config = dict(
    num_key_value_heads=2,
    head_dim=64,
    intermediate_size=768,
    norm_eps=1e-06,
    positions='rope',
    extras=['value embeddings', 'short convolutions'],
    init_std_down=0.0,
    learning_rate=0.00353,
    warmup_steps=364,
    final_lr_fraction=0.0,
    max_seq_len=512,
    max_steps=4379,
)
Each number is 500 + 25 x the weight over its row's rms, rounded and kept within 0 to 999. Layers, rows and columns count from 0. Numbers have three digits each. The size before them is the row's rms in percent of the matrix's.

# layer 10 MLP gate, 768x256, rms 0.132, rows 727-763, columns 128-255
100:509488475511489554465523499476523519486486520499487496472458518496467486506451500479533504521500534494495533469493557498468496499502507474482469515504543485493492525537482534500439544524483487539571528488486486539537507467491511542451522501518522538488549476526494459498476473490527454519536485480531526506487526515467516490503487483519480458466522519480481518535534475530509482503537
111:500498497493500495473486498524510527485517494479559502476496502521470507559517545497507482518510467513489510503518497499488480486462501499533506522491529465505480488525485498536503476510475514517525502500534515501529519494491540552454554514529511442460495500464466519504484504505497463486526480526554449457483475475466509525510538526501488490544491473483502474512534485503528496469512
102:506504504525494530468492461485533511474502505495521479516501507505526561492529489491516482469526487504536527493488473517491488500470490489499496496464552492501489501491522531492472470522483470494506537481512525479488475474442487546484520470502476465514491485471514488481511452408471500450534516483525554501513477502518474480475511477485501488480542516528501563521556506529529531495513
100:521479465474482555504506490553556487489463502464524496493530482474439501495457552524511468511468533523469476501500484513503488505506508489544516486480476468478478506499519475483495517497542502531529475523477498440487495551514469494477487502464514520540544475490482483487513514498523495527489530507506500493506516495502542489505523487536537550508467480484499510527527463472514510516501
100:536473507514504482517529475508506517501557488484498515502516447502466524448522532513528501479465485520525441504515501498492521530465510469477525512543510507494477510521477492486549492488532494501487509494529487502488496552540505522496484513492534477493529543517519481458532503498477528503558521509471477531463508525507484525472484525517521518484538493508443492490484462479536508509488
102:530492483537459511496497463516498523527505476544542504471500516486462501498524534504551462440485489530529499492471460503447482511491459507487477541498528504511441497518519496507499500471522502478477498515532472484543529474462522528472490508511500501497510488506496561519464463480541484528494480509497538515477509521486526495505529528485513500487532459452538528456500427494494513516511
105:517497472470510539518529489546495492494508492508456474467514482539443538526477514505525477505517548535484491489474454517478485521463488477486450503517527494470484517497473520484479504528525496488482483533555529507480447527458468500497498559495557479489503502496455488528479483502519489492502495503492516508513501497490484481523484516462522517481516491525500496478507509495486499534545
096:497498460495539504538471479458502495472490533533483465468505532458486507493482506507537481521533482515491492511508563516498529478460504499488503456519517493524484478533467543519492488512493482534489516493519476429499459538491510512473494482501480499523491492447518490485513488496537508491480510516504513502506479502491579522481545496511517460528499506483521533454541489490505453492550
102:501489507493503508487503527501500511477518483491467503420484496458472508478480509499503456530530510515502527505477498538507518493529533556483482549511503506536480504511516510513525498536478524547532463514510439553518501480501482459517521520535523502465524453510488466553513508533492484460493505532505494474479455493502527500513490491457476489520494482537504502484530515487492508488513
106:511475463466512473533493474517519516506475513512466496497522497426492544487474509494544514490526509533496553491510444552496467541511450451526508458498512450500471493514519482489500503508460495496511482511514503515482482506446513492494515522527510513483509517507473486497476495512508493542494467541481483491499477457523534544499496487494509492513510503521491501478488486481564534543523
103:513498523492497476515508506487462512473499519506488483499514494507485494477506538481503497510468514520531488480523478516501476462439509503528500491512496457495500512510477481501474542500516497502507497467529471502442489528492521502518547529526509542512507526462510477444518506418492499465479507520477496515483523457536530486485523518473487511533516483483531563464458485495524534514497
101:507511461508524522504524507505493482495453500537491450502488512493497513464497560511561460467501516519557506438476481486490504512503463494509496489514481486482487511514512527473517567485499494514517533517478493484498504494497506507475482476558513471549479465467517471469494534506475511559502482492492508502487510487527465492460561522507496478501516510508503505532521463456459486480476
107:527469503540435553489519440504481476477469517507476513503499519510478510472469527530533479484505519495473483508493450523487505513496529523514517492553502505524523537517480501457490480526489471481509497525501458450504510511486543523462509510488547464489489495507483478505516487528514458507523493491461494502477521486532486491504548467463494517522477496488512479514474500514500533506530
102:486432527504466550485515436522498520466485522527504460522476490506478523513524472510533516468501528489519524511525531524507481521477469551525512461471511485542501554537502495495483480529467498481493479512532483486488528538527507490500481514497497497476517496548494504541562474519482478491474511533504504464507490459523459497471531480487518554493490511512482449455563486498501529512492
094:525494517497501481514497478477471493506474488467536504489513501457471506460470486497494447487528543512484507481557483517508452490510520523551520515483476470559487477490509533522489493474494510500542451494523485528492472482516503497455463510546558494483507492496520480537497471522518436510497494516521482542529486491501423494485470492499509490531494522527502476512500521481516496547460
096:498552514483530494487539466454468478535483522504448447462502496452484501540497490483490520523495501524525477522532535513516485494472539507483511493493496456502475494496466534508518509510548490512518513508512521490518529458468533521451484534542498514509491521515497494532522489449473487461542476518510431487470560484485490521493518500515497544535504470488532499486500491490495515515464
091:495524512494511509486542482530492489475508534561514503491562538467488511513496493543513484480535444520504479471500507507490520496500530488449511538480479468465464482489503536461487498522510466465532536469473491549483505447501503488474524484501505515505534448509528503501534471503482489491523482486491518510497544525511492517534539480554471497489459512478500490494488475479523486508499
091:548461517532484499495457535464498482465472489502514493491476533543489512465496515487518477461499493515530513501499541500483483494514495478469476521480549481507549525520498520501498497487556491473507481483441547458481526506487517464508494475475533524456457514525514504539496494497463512535513506477523468479499490476517509482442520497484517517487503452510476494527503448486480559506535
097:497491527498476503506508474509517463424461489504459487483481487518517514531460504493512472490484506544492483517498538534470518510487468492519474498481478555527450536518471511509468490514505477539542538480529528511524501490528480489454533461512479476484541515481480513504514477498492471475515506530490531520554507488506524486525543507484514494520508461514495452540507506494472511455529
108:484524487484535489481510480480509488430513501492529442458477508476515513495507504463550513496540471523484504517505472512522495480498523543554500485498497504559512487474510535506517522516495465498559465488491490481493510537499479476474494501501467493471491501469445505535525504499522484494525469492554502463501491519520473554452468493481509498484542507490512514466536489507477511483492
110:499493460476475525572496482503533492491494507468516442512499518505487532498513462485491481547473504513493500508470486450478471455466473498534486487467496513485526518510485500491506420526517516511504503480490548511531515552463513472475531485510530494516534510431535530482468503515504478489506495500493506524500480502534489518470507475534501476509500476484465497469497475484519542504523
097:504466487485414523529506465499486461472430483516513469459481496469529533523491458450532485488480497507514468521483493485489487463515523530515510492478517444508480533473502545497491492522502508478552520483506514486518506520515536479506532507540498477484547483487444486541491502469475512482502532564475515544504531503505515500490502546431493508481440520496492501546540479520486530483510
108:507455530493504504472503476505507433513502448539518505494499496466520548522517475560507480512525470546531488510496521483481530483486501533535514472458477482523514477523527500502491460484498516500488538510523485511496490454438555508516501509525540474542471498444492514474527482512481508486548479522508466489484518522531523485440541513503504516501559457440468499459507518526516523530477
103:523458511510420493508482526481464515479462509494506471482511526484511492462513528505525475489473509526561506466539453514527486503519509445553508492521531498524504482506471539483509487530472506521503474495533486477562475517544487519518524469511495504514507492510484482507503492472522523456524528529502539480519510509525543491497540475498482529485494462511465529520480510444497483482510
110:580487503471510526475512454503487471484478490487534501505483519441503575493502484509529503506504480482522475515519472481563458488505514549538562543501505486521501510495450484492503499489500481494497500508523467541493508476518488521493505496507542460539491473493512478475517441488487479512492492488506495492478518457509507479506511475513506507490465472479489520469560492492532488543548
097:466502577535535494510496464455467521474486491540487469497494531464494520533509510479559477499486527534471493472493508521504472499478507479505500537458453514519482528503514510524487533517499506514442512457489445485493513527487524483467558507534506508497545497505442486515544497497522504469533496479498551504542517505496543532464489490481518488483515443509502495484500492508496532498466
098:558497463498490531501469480500493463495473488509482508501494532481482511506495511479496475529488496518493487519496474528525550490495497519520578461526568485484514485514478496488528505477490547502492530491485485497457499511467512505476553497512512506517494468456528509530494453494503459492583484494516519487470534471534482512514553487515449497522524472488454504485509526502550501494506
098:489495528499506509515486510473452527494497513519528478565485473502539536485520491481475486471525448506498492496481473516520458444526486511517508493504559521495504501491512476530465454513506438536493471486482511563491483510477537521469530543503450478540497489511493519544494458528492458470473499507483505511510503492495484508475551460503475470500531490517450504524500549533544519496513
109:500474508514531542489555503512463479455509521510508474476475505489530509481499482550512508489499522514509534480496482511464504538470493514516517452495520479511476499499436514459521510536487502531488497475513495526505506479520524487485509565454494478510526452474508467468488499524502484522505483501416503519478509538534523534462517505510470477508523469453464505488513506485551529529496
098:532478502496536503521484482498504491511526487571500473453476478494505512513515475488542457540527479545517507520525509488513510510478521507529500489504468461472545469476505496504510519505510459456488527520496521509508481486487535512487494487538524504483491514466504441491509505487498457491523467483533470522504521475541422507469493465484493537570492484483501487466512487519498549513531
093:479525466473499448490485487519467526451467511497515548523509486502491512500561536542536548534489467530490519481484483521581498488463469480477490478491461480495511487543506543510495503510490528509487492478499510491521465487465512504512531502441525465531485499493508481456546506514519471465501504496471517506483484483511487539518488525493504519512487517442519519517498468517483491508517
090:473516520517438504483456479455514478470493509509494485529501488491476518501506540512481485471481521520532487503487520488508517479533534482485533462480532482528499496491470505489477456533515493528489500458479545461511493514484511538490511508485475495496525531482454488506477501517451531510515479511513539500513455489523483545470487513495459474572531519490516506493528455498493490517522
100:514510485475492488531458464499499490493466502472463492475491469503499540473485517520525519508531485515446541473573518516506527470526492476454511516540496514478476501479497501519525465525463471505530498540493522488483468518496525500491498534517503546498512491515512470495491474468479496500506481519485505497471461481517467528536481578514462505493540454464498529489555488534533506535533
097:506495502525468473494494535506484457488496529507513472490468486470528520537488481433492477523528486528516484478494511481516475529549490525496518528462520490495467521511481514484517522519517473530495478510497469522495504538484495527454501498495497505501519521525480501439473514483531500486472473487531514514501569471502546537468487510539525502488511471520525442496523449531510513507539
092:526517451519476515500515492513475469459499538472503514496458489482485490494485447541463461489487525523481518505504533480541517481482491485510509491455474495506451495504511499519487480522503500477512500470535483501508506485516462472473505505486496526533495476490544489542523499484496521492500486533524505506488500497494490495479483527471483514529501474492472475495557485476516483536505
103:585483534556501488471528495477476516558508532518497471431486511470529517497497526486523496476481505520458515485485495479529516488523487485493510539492506472538471483495480540457494530517527504535501502491523520478477460484507525491475542477530510506519478459507493470510517520491512504490511467525477501523478502485488492512511556501448523553519504463464518477507521483499546497514506
104:464501506462498464489513472536485472429510476510461525506487494480498554473527493495485488482477513516508492497500467554515501446465548547493523489535473539520484488484528480516488531510518508469537531557534489512512477519514525490480506455523487497483485466467485474529524504474551494492533508523515516485495541538529506506532506481522512506489514494485529515466539455502501502486503
# layer 10 MLP up, 768x256, rms 0.143, rows 727-762, columns 128-255
094:486470511513492523498483489479482485582509457518515474503551508460446482452497529484516498488445521460533493489502519491495501515467482501503517541511541509536498490526482537471471500538515458519487487488465488492536524481440505492469494462512530491509447541481543476471491531481471504450503499455525505515487487488506537485474525531483509508533472525511449491463534477510526489509525
104:488463499491485438479526509529487521512474502507472513514493499509490474467481471471553547492469519460504536495454469474454485567509482473487498485524493470513511500522468482474511507469549519508443493508510499509453504472525519556512502574527458490521537515479517499513528546501529510467558512465466491493527436526455520477497480478504488495507531513545479521498501508513541527495482
105:485488541499510487483552506518535489512485559499488457464498569460477470509488515522512539486488531491473494521481504513499548502549436495487531492503488479494504498498523498495560503521501495494518489523522488495472499495518504484482550497530516523543501494537525531505511517523462533505462523484531488491512556488446544501479488494500503480490489540529508533515527526497490503494498
098:467478533482416490525490489494517442497497523490525527477487473510530499492476550467523501480527491513509490507519519493518496489528508493497486492475516510466493475475494496512480531507496488480511506508530513506511485504555481473513479490470539524500507469556506495498520506483489488497505526477472485533480494515473512510530464505474490563510476473536498487480476477501480503510518
102:495485521511526524475476472536499522479479453524542503516519490498505494488502460543532487512482556550524514453512477474505447540439497488536486435510536517487516478520520460484506477494448465489470489522483485508538528516491504454539526531451539488494471503521512531527494452487503538528509497531524489485452505527504488471496510497499528531494461483512453476479484485549539469541492
102:490508513460527499457519497451447462499466492524500472459529537503493509517510531497527467477519524510517544518521513501471501471481479519474511533504533519499463498499478486501519515505499546510525497520507474491551550445486472532466492491484504482508524516519480518516490508533532485537494505448523532545492494517508496472488474524495487499509491546501492543526504463471477518477502
113:513441487495524478490483510520550550484522503490481509492497519533494466518465520491477508513446527528520539480521460503513528479485558465505482523484493512486455499503515527457495520495505523476485446537507478522500509469521515495494501487496526505487516469506496499509485497441492502462499513526524523525491538506473452457473494496512546460520487519563467531524505502493466502490467
093:497510492526483472521531456504508454434541478495477490540477459467482500492513493520491469490479502515521519535471493437484546557528510519521496472503441490497474510514491495460519492488503484507530540545473512474480493453481491503460545506521498474467476533492515512524524498506535509484487467509492458549545447534533473527494533460492523492477514492550546472498523480505488489463493
105:497508524501536472525505514532506505471497502504515511497491495519460503470522484507471495510507517474479515507489471544482533513526460518453533485506477505509437524535461495498510465461487477519473480509475485520495511506488492471528486535494503473484494507518511470509512518516498467505504481478460469524468492511454504523522474500525496485486516519495487524507528478532494508518509
098:509531473489502483499518535518488513465474548478537453537469486534498500529523453437526474496498505486510499445521507482501495476491484522467489528498542508452484516482490480564464536513525493539484499573483478520482500526468520456512513515458481481485472497515497510555465503521471486474502522487461488521516499514499450508487527465511498513471499549535492485492481506519493479527508
110:541523525485468485497508508512501496463529540502487478464461458493499502487521466534507495506515513496506516492467495534522496551521494509518485436482523483495463510461549494513502500483500460495510506494542504518561488483478484494454531520481504449486508505542489482505532451469513506502494491476505473558499475493502488497503492493499505487535504507519502512518502513478535482508530
101:497507507476498496525484497498442505524493516490472507549493511517480500483478434518517493500485485532445485533519496446532504529511488492495520484538549459469522522474506465520474457509546506503494488485481554517540508530529491500522537480490502469523465476477525466505489548522493523530478487476509476506509456469503515471515474472495501489483475455525486474490494536507496478510517
106:496468501459457525533538486491474510475509526436496493516485545494490527513530561521514514478523484495488521537509479534492437475470494523541536491473484514489466519524526508521499460541482453499535490450518515469528449488520515510509488493482520509505501568527431472535518497488518494527443522480476507495519488489509490535492533447476511492464478520462519477489502473503494543495508
098:507494518521476518462481518517480517509502477482455496503537482461487508482498457508504465505476488523479505500500480508497507535511559501501510491534532479523463449457519488466546475520494494482534477568526514468490534504510497514503520488474522486452452468466503496516520535500488522517538506534542462508529507467504517476504511502534497530485462521552555507474520541478510515505521
096:523445495479496507539504482539573509510491506500510536513515498550479510479501516471533497461495450472515517542500497527518494488502484522510519462464494488512527545481464471495514493518463499529462490514470517521468494484471541509548474508456546507502529480506459494486520520522451532493511491502519532470487536517478503494514495487508475468486560486468488478484495530526517511467501
098:503528476484557457538493451498498491517516518480476503527497498459500488499496546497525514542445487486548460455496502506532516435519507517508474492522522486468465524516505485526483512511544479498505485496450492485563498514451482482484474483520514517509483466514494507500504488521476508533472504474471517478489493508476508518479497495508516473522517497508479515459500470519498504453501
087:528489493460539509447442485482560484467470501494525517479504485522471481545502480538475501497477525473485508498488484497518504480483491506506488542488505522483503525496526530507486521481529479499516470524502508452510483513492482507482486490516515502507475498483464473491511535523517546492510514483500452496484528539464480529488529462519490523497491537460518564478475547539505466475454
084:505489489493465537523513490492525484525469505536505522531473485496511456534526462516484526460490531516513526460512499492460488485513513495515483560534508507485493498491527480511471480434492489499509496515553481522503508486472521512523518466477513463502484481493484469459449496524538469507475479519493481494507438470537472476503509530437524520453479513507503513543514463528517491509479
098:470507474524486529441526444503510534535524535497509451512545526506476522474506513459518522498471542474505490490462462509515542535495474521523512535469461503433443474477484512482452529455551524548520529504498506509510425467490503507464536497491516460504519467509501548501491480469498536510527497495494488524472528512473484529504505526472489522472513516463488466495523478495480438498513
110:510472476500476498470491457545539498499537458508509537483508489515528509493511433511506452514489511530489473520490505470493505487501501543505539501537509487457482525516487488492499524516502498492502529450483521533510542505459534470505491523500465543463506518500495525512487493519488508496497442486502504500499483500557451498540474497532503451449476468508485488423480485548511468497517
101:486549503460501475474488493491520514511513516520489511515459488496549492501490502489484546513529481512485511510496511523505527521521525476420493489492496480508476443460491467482512568523484501508497541509496517479477515482496478492512506499531480506453467509548506498484520556510516530507475496471467469516548491501456488515529462547518520512480465514523522468517527538511461453472494
093:478490500499474506496532475485513561460498485488522526488476550518494446494491479521525487478503489521483511497477468499456548484535465506521494524489519541479429507484507516496495549562523478546537528485514479507520479501499497509561516492510498542501527518489484445516495455484469516480519503544505473472482486529460512528572494473495525505503556508482495493487501519496537494510489
106:460473523538522508483514515492495570481510522466504528556478473506499522525489481512487542473467511469472442496477555482542507475509554482462516511518513523536505499488471489523476502524506533472539456477497509530468558454480498493506512509489495458504460500489471516515490512513508492474535511425511487486479498522485540474497508506509518547538467517511448514513454474488501517471532
106:472507508524506541483479516494476493551466505492501474497498542499516506478469476481519502485469548500492508513532528490518576497470531510504485507495515509486551481471492450529512482538506494523535508503510510550457472470539527486510505444482509491497479490491511468500478495511462472447524483484512487466459484502527497455497547490529515539535488545472502518470458509517513459529448
110:471501471474536472505514501539509508479494514501539497519454499486492511478482487495497477456479518495501540485537519486521521551488459508513503513473434522519501554505508538484476528498498501530526500527439510519536499554481498498526469503512440494485498490500550493463531544560509492469505511518488499547484498539465462489529492553505533490500501521482501525513492524492446495514489
103:505514524533513524495490525545479523500492490510447542509487533471464500500525543444483488507473467488543522486468480498501529493509517501515506468517480494489527475499511528523460477458499502560490511488491526512468506507428514514513476521512458511499473525496521517454485519458535497547510528494475496527493504466506453494518492484484493447473496464528506467476484490502514499511584
103:492504501471525520525491507512518520509476485512481507478515507510479521484481506507446517517520481499531509540471478510488514482568478511482509504519515513487550524549486478505521531507510489532466519519449527473448466493453458520474521468489493470514485501493489513519534503489456524496549508479528518472477523494496504535509504518503457465494499493491466493490494532537519486495532
103:544541502438563488477505530536546474522475468482515514475499457520494485498435503523519490458527532522476534480492492515522470498509490520524505498537493473499486487474511514513497509552518509505488508482507516471471468498490506485465497510518538528472467478510517520502482512487498487481485528479508447478557545470481517491543506541528516532520475538497519503545522514461425505524472
113:523479521468519502514490499504508493457494521495545513476496527491536489501489491462526480517537509531509489529532497534496466496486483523494483500502437503516498477503498499503470540493476470495515445507542509476534506559511504486507500518527499512571483492537518505547497500537474478484474511489483529482525527464527455502498485500506513446482473524521511487484495503463459498493516
095:555510522510464437501540531536500482513506510508501496468513514451536488519491500499488483494498458499458506497493455490509531515462493501528536555473525541500517512516481480516508527503514528509460496514511499508518490499486494512476449461475528480469492516490518490444501518493515459440474544518537501497500475463539512496447492539476528504486493513505462493504451505482490556540516
087:493448509460536510531504477515511487505495514539554498489527484520491516511488508494465497515481512527511484513498489512472509513488471518498518514544547508499478538570472480529514475512466503526480513492498498503479485463480502464557442516467471448471504483510528517512515505494506493516505536489490474527469502463528484516501476473492491446487528498506506532458480481497473529494502
085:530486512507497522511529539588528496550497517495487509540471518511480475513472527501502495479497510496556510486519509476506486517480519521507509478463537531502512500523527532499491515550525511499512464471538485505457474499509472516472488500510487511508531469456488511511540515524503477508507520461502488483554464474530479484470433474511500485480490519507498482497487517498519481516402
100:514455490511503521483493475459518487512498491476523528528523496550513501494491507567504499516504497492495551565507501497526501466462520567487504450466504503519558494528515481493484486510485509503516514491494519518510479508546506498489484484498510450506540496482515530517466481467511467514507499490511496477510502518483488497500513505502475475513491457416495532526505560546534458484532
098:548474491462464520485476458498498534511484513516522506499503494521513510508486502485507520472522527475507473595489484517511491481518483567495496476496465506494493511485482474493490504510483510533502496529498504506467462483521522493482494498506504499522514519539520517479479526485490495492458481510448512495500494519512496498478503528446561486489485478508499486533522482493508504515479
091:481504499523483468444513485533477460503534551514505500481529524502518494522462531517491466481518515458517515480453490497465535531479506499546493483492477507531487498517511492493500499515501485525483490508483523460491482449509489506458509475513523490496531489487457473508484587521504482552501520461479475507504481440487543486549513529538470482510483489458491508525477513526531456494540
103:449518519536519508500552524485494496456537480521495507544504513468514491474529539522490495489488483478482558494522511525505477499465481505495512489506507546487502484488486494500510494535486497518444505466477499481503510534479484494464507553511497516481481462537500483481521487492489522488528511504463528485499490506471486532507499504510490497479531465529499483498505522509515487497477
# layer 10 MLP down (transposed), 768x256, rms 0.134, rows 727-762, columns 128-255
097:508527518495544504494511526457460496522510484495553491461472529539496488473471541510506538482474540542451513489487512486466467505491484513503448541500476502516509527493518502466513463530482475496457485487525479494499471530492499451531486456534497551537482507539517488508490503550506445471471504501485520493556549450521474527492484531499492522522447551484486458498461434463491455504495
104:499437479531525484533510508466487503529519500478531529467487501520486495444486498488527524497496463520476512498490470507518490532496531486541510483478469473470514515557471501465460506502511521502505521501478495473455479515529534528491501560484468511494512530482505526497481488511481486476494552478513496495532484527470492470488451539508451498451483505439514519517504474502522537489483
105:551495487494487496463511469505511490514485497484458453512477495505496517500497497526501490524501514533488484505522500507518497535508480481505541498521482512550455492480496459474480502500500460503539511545511501489495509493495484499510522537482534507506492581474515543476542495485493495518486500509509478541550504515499536476515522492497500526466501538500504478517483475516515477487523
103:528480497493500526493473484501464516513478476490512476492479498492495445503523519511512513536484504479517478499496508497500476506485535500512465510501518492486569489548495528429521513516499516491532479484460489501491489504495538475451523540500522519471535525487530536520512446477511503508495508484522456478494507524458528438490497505525530520526491483472480505511531552520481493501489
100:484498473510509484495490464513474538484473488478476506473459541509473509487464481500523542503477494523494508525485497560496528526525511546512515503504486526492470540518505481532506460500471469466561484485505533497487497470468489487526500492494546495466557546512484521533453486521496449498473517508513515470488483462489468508469499513479526485523511488494519497476511534457506485442467
102:500495477513459503488510476457505486536496475499506504507481512485485530565519507525517484453492516503509518482491484481502546518500454511471497488481491504493508495476517516512507485492490477493508497519479524471531509507505502508504503493487490523541573519534520520507503492551518472534538431515490481489505513501479481491476530539456491484450506523470510531477513492484472505472506
110:483469504484495510467519497490529522526498522507536486500502523450486466524494547493519498523508512505527511543500459484535492497486483535501541505506474528507522471511533559465488521479487476504498505457485455498511542500494508488487464501496507516468506536529514472517523523486496500474520485522527546493515502532544503488490498490530525499441511465520506497512546518507462468486503
091:490488503521481482492503479492494471487508495453508536553459498519450509504537521507493488481488513543503489470528486481465519490531485552475517502496490514501522494445508478499489511477512511514533488506502530562480484494492495481518489498445519495493469527513536477543494510501527499461471504530500506523491478491476499525479449501471496506473510503546508476532512509486507485528548
100:497470481515496462489510495451545507508498486545559504520461522467515469523481545465487511501467467478488449486509483494498490501531446517508519539475485477468515483488537506450551484473526501528501486520485519502483500485510487499517464530476515500485480534495493499478512482512482501534526482512526499510483482489445500432534501479488490476516482503517504512498478530525488470462461
105:521518482481506491495482477527469452495482473490525516494499509508485518486508451475511496490445536486477530491455502483477481504454494511540526489483487510485466510515524472523526536481499502499514519505549523544557490507498556504554503508505466489501471539493489508471451499513501469504524488445486490486483534509507469494535533481517556507487496488471484546485553482539491491476512
109:527508523474523497491530506547499524554483484481504506500495493467494563447499477522528535490507553484503518509542476497496505509512524478504520517533533458454500447504517502511519517504515489524526488476474474530468530470505516548506506494490489472479488505528487504507484522508559471452478478465449512547523491491509517502520502539514507487523478492514499451463451491486519504459510
104:489523430519500524504473452550509453490541551487513492518486507519456461503559508450510509495480499506471495505534482478514496497526496516478521512532462505445505497440526459501514528538469483478527508499484496463499523500492489470543530496510554500475510438517534431499522523569503537512501475538481463531490471497500544472522505498526514495490507486496492508537523508467516477519527
100:458497469521491507529475536557491502486489480479523517546548480522504469500492484445471453530490527511517476524483500486471515484513550492454510507553508499468498502488506505524504498519493496507498465524488499521498481508502510471523461554504495493507536496506541508494501476486514512495494460507483458530490484506486540471523515506517524490478472497481514541503477511491531510485464
101:512474492483472473467513482482477531490502495506521514499507480560480470504502557462538474500517528489495498426497519516480498462503509518523517466510493491510453486521533487499501497480483466457480506551476519503469506490502562470503504513515508516500522504475493502524553475526525446508441503465496479468505526478516515509404544504485501538466516516487481517493507525474509543486499
096:465472474509531512515469495478465524496473469507482479493510521473458466486463470508514468530493499523460471510500508569484481478496541523508480491477519467509512515486497522457486559502472536483493522494530491513478503482468511500486515487503502519479525528479487530525502500520514482499539521519508497559491479509504524494524546523499506566504476483504567502496496442526493431473453
092:477478538509480524481504470492515512508523510528510460477502492483500514507494464516513495535500487510504529505526523505504505515497506510532509476424474512491481518484500468484478504473512530485528514485483497491506503493506443483541475506523496470532501512491529467486536494527517527472474501521504498509467500451463505508565455510483507496431493496533479543465492501480509525475479
093:476485480457519488497505484444486480507493504500487537507493428538510554474515525484515535494460503546446527508520537513502493441487450535507492485545498493490503534513469487524482498484463483529484520468520472498535470511488486555527489492506509459482514498510502542503466500485465475502499523513464531480485510500552494495432531535482465492490521511477485506488496457508495535480541
088:489491513567504495534504511497496559514499480494496484512520501518495428535499485501532507465500490521480489506495487472496506485462513519478479540537527497485513499461504550511494517502524524493503466486469489501519474539529487468490491454501484503511477495460547519514469484472487525481476537484537488497479538505481485452485490522511481464483514502518555449529483485485569536502489
099:484483502505503514511446469462509488515539502517536520526481516430482537479482485490506500477489506526480487478476503486504506484508481486490503492488494495496548482494536514445501531518475498521552511499474458492485444535512475512434494492455468511532499451517525508498488522502482511514477515486477471516486496533510460523480510503484492518487499490486523543503546515493552476498526
108:498460526527491503454475469505519510517516500494529536518488474502490511517489512470475473518522504514502505536490498494524457421528510504512509498470556461515512463510474502506505491543502474509448482493518503504510508558498492488450486526475499517543508490519459501504487488528503507518492496479527491487478474487503513486480435495522478487494483529544466479497512480473519466519492
112:524477488502478514534478497483503475474463476454495499494510529535478514529470493496535454521464538487500480486476490450482484519480507519541471473484490517477535501522514503518498426490532483493512471474486517475530461532449516502501495493522516500543550497474522509482490515495473474498506518495517515505468500502539495508471506463494491471499471503514482507466461489500490505524549
098:492519523498557467490496498472483512493488482492490555460497523524524447500512552496503492493471492504521528501504507541505512452505509442499461504524512495480500488529489504494478535503509515488519512523480526478507493490509510547468528499524538537504454508519564511465516501491461507517519526492500523472476490454522498487516500494495571549510484493523483461443488516484506481508491
106:507511554513481524470537493510450488488501535468541488540501501539516516514477484484476478503487543522509471495521488465568478514525501489506482521528482528507485512470493492467487505530457507510526471509485515511522522464514483505549506477497459481519516524525479492501479503483507457488521516501449504527554483502514533509485501480472497468485481503497482498482484508477508503482499
105:487482497479510465517499520539468496552475467536540465486463454478498493514527496511493468529509508515512476505522517547499535501478559498535480513486499480509476473560489472487488466456498484491492480487514477463506508524512493529515515496530494521478510503514515475513478502495487493476491486490522520493478487540517538546501463509489451519513482513475525508552449477489484503512485
107:545507485521501493537474542479484502529537490528514516498478495505512470518484486486508486472488554530527525502521503474479494513528488503488482493505483476483483495503521572486515523499452491542512453506529532499496485529499514522503497474498503528485454483493511497477528484539524545473467512483502515502474473478524478475478510518487498569504536507535490526493549549509491493497507
106:497510497472487517515521501484457478502489479498482512518537512473508595485515551527456540463537486493489499471546484496477488441469517519500506501530542520481520520516499481465505461495520510557517480525508558515521524500523503528519481513509494495521493471508537531498498534484505475484514526513473473469492518477509503493522472490489435496499518492472512501504513479489505461471494
094:493480473491528472478479511516564508492501496495522527519521511491496515525466477499492506522493502473478512537477531537482497515515490527468497519523494542472474524514525494544478503476522513462444514527458512512482502494533511492458515492484470495524519522501485549503518521505488515496502481515472482532418503528417504512501473504511521449488460496540527497484513560522511465455511
099:547498482502519450526529488491503443462478507468509520519516512492467427497498499480471532536535528517491514478492505532479484480503504497504509476540477470508468521481530504527492512534516506495493503464501521458467497500522491480477427505517528508488485494510493530508504492505513487460484496509475515513483512545446500492468553497502522493523435483513491490510515503551438467523478
110:458486470437510523511465516494524505454510534522459490493468507509486478513474456533551523497518520511495472492489462536523455492506500500528504498466444490477463504543475505512492541496470484518530513480520485510538525487517534496491550534480487496527511489506517516536506459485513487510491505521565489477486527521528510491452498519516531463544517505555515517506517506467521521517506
094:518507535488492514504520520489498483485491513504476489499478526478527494509499510504496507525474460476536544494527482503459519488508524543506507541500486523522519475490529479464535520492513508508440497513532473522480553504519493476479524474532488469494488537478539508463490498498496508512454501456518508497469479470486516511476476502510549513471491510499493461512504535451479521473460
091:481527501463466517496497505539478510514504477486489477492454487493509550555526503547506481550533459528494526498527487525512470501486538458460500543489478521490505489441533503515515470552536519533518514527470488508542505508529496497496514552518464505497512473485489492449467484506456569493539500468494537540496473505481538449501455489535470469510501505515512495475475490485491491538529
089:538476510512497500492501464475511523476486496540477501567489524448455462480531500498484455467519507493545514525489494501545560520505520518489494442471495526482509504487516508469484507497462492539513475501503498532476504478534501514531513498520502496491487494490534487506457488519490524518535524496496508512436468491509498502527490514529501480502500468505506490453496515535492491517476
097:479489513490474519508527503487493506537502464512519537540537473510561544483487456517476511505458471492481492484531524482437505509509509556473480485527506487508507464461557509484508460476464488466508493521510507525511496500527491563546479491497468532518539486515554505489447550465491511456510492493504543493518509511481476500483532487487535499529512519445509501509522521506510485450495
098:528481481508503524485484458482497533501533464477483491495506532483517517535531514483490465479552512507489521528467500486479505531506448501475513473523531507468469552465475498504488488516456499505510502501477506478463489468508483543502490493483495512544539439515496519512477510534489515482445536517438458466511495497507501512478505523476545510504481528482474469525503477521501507517515
094:498485468499499481546515495511542505508477486506507497502514473529476489492497521476526447462490470453490493513506527558539475458506489507533499505487518495531497551510514438517501481531481526476507491508516525510504463472450541492513448497551517505555502536501447513508527450493519486538504509534485511478464458542480503524500496502559534441506531524523525479497479515522493505495519
101:480555534526504519548520459551493477499500525496500494502493484492529464488481486500499506467467499462506501487524494470498459543482482522521496494509497471484518486497497529479485519484503493522483502463511504518496512513449476426497484548524517467490491511472490495474517512525464492477493539541499514478520473490462550487518486510497513516478549456507475527494491502536454487522495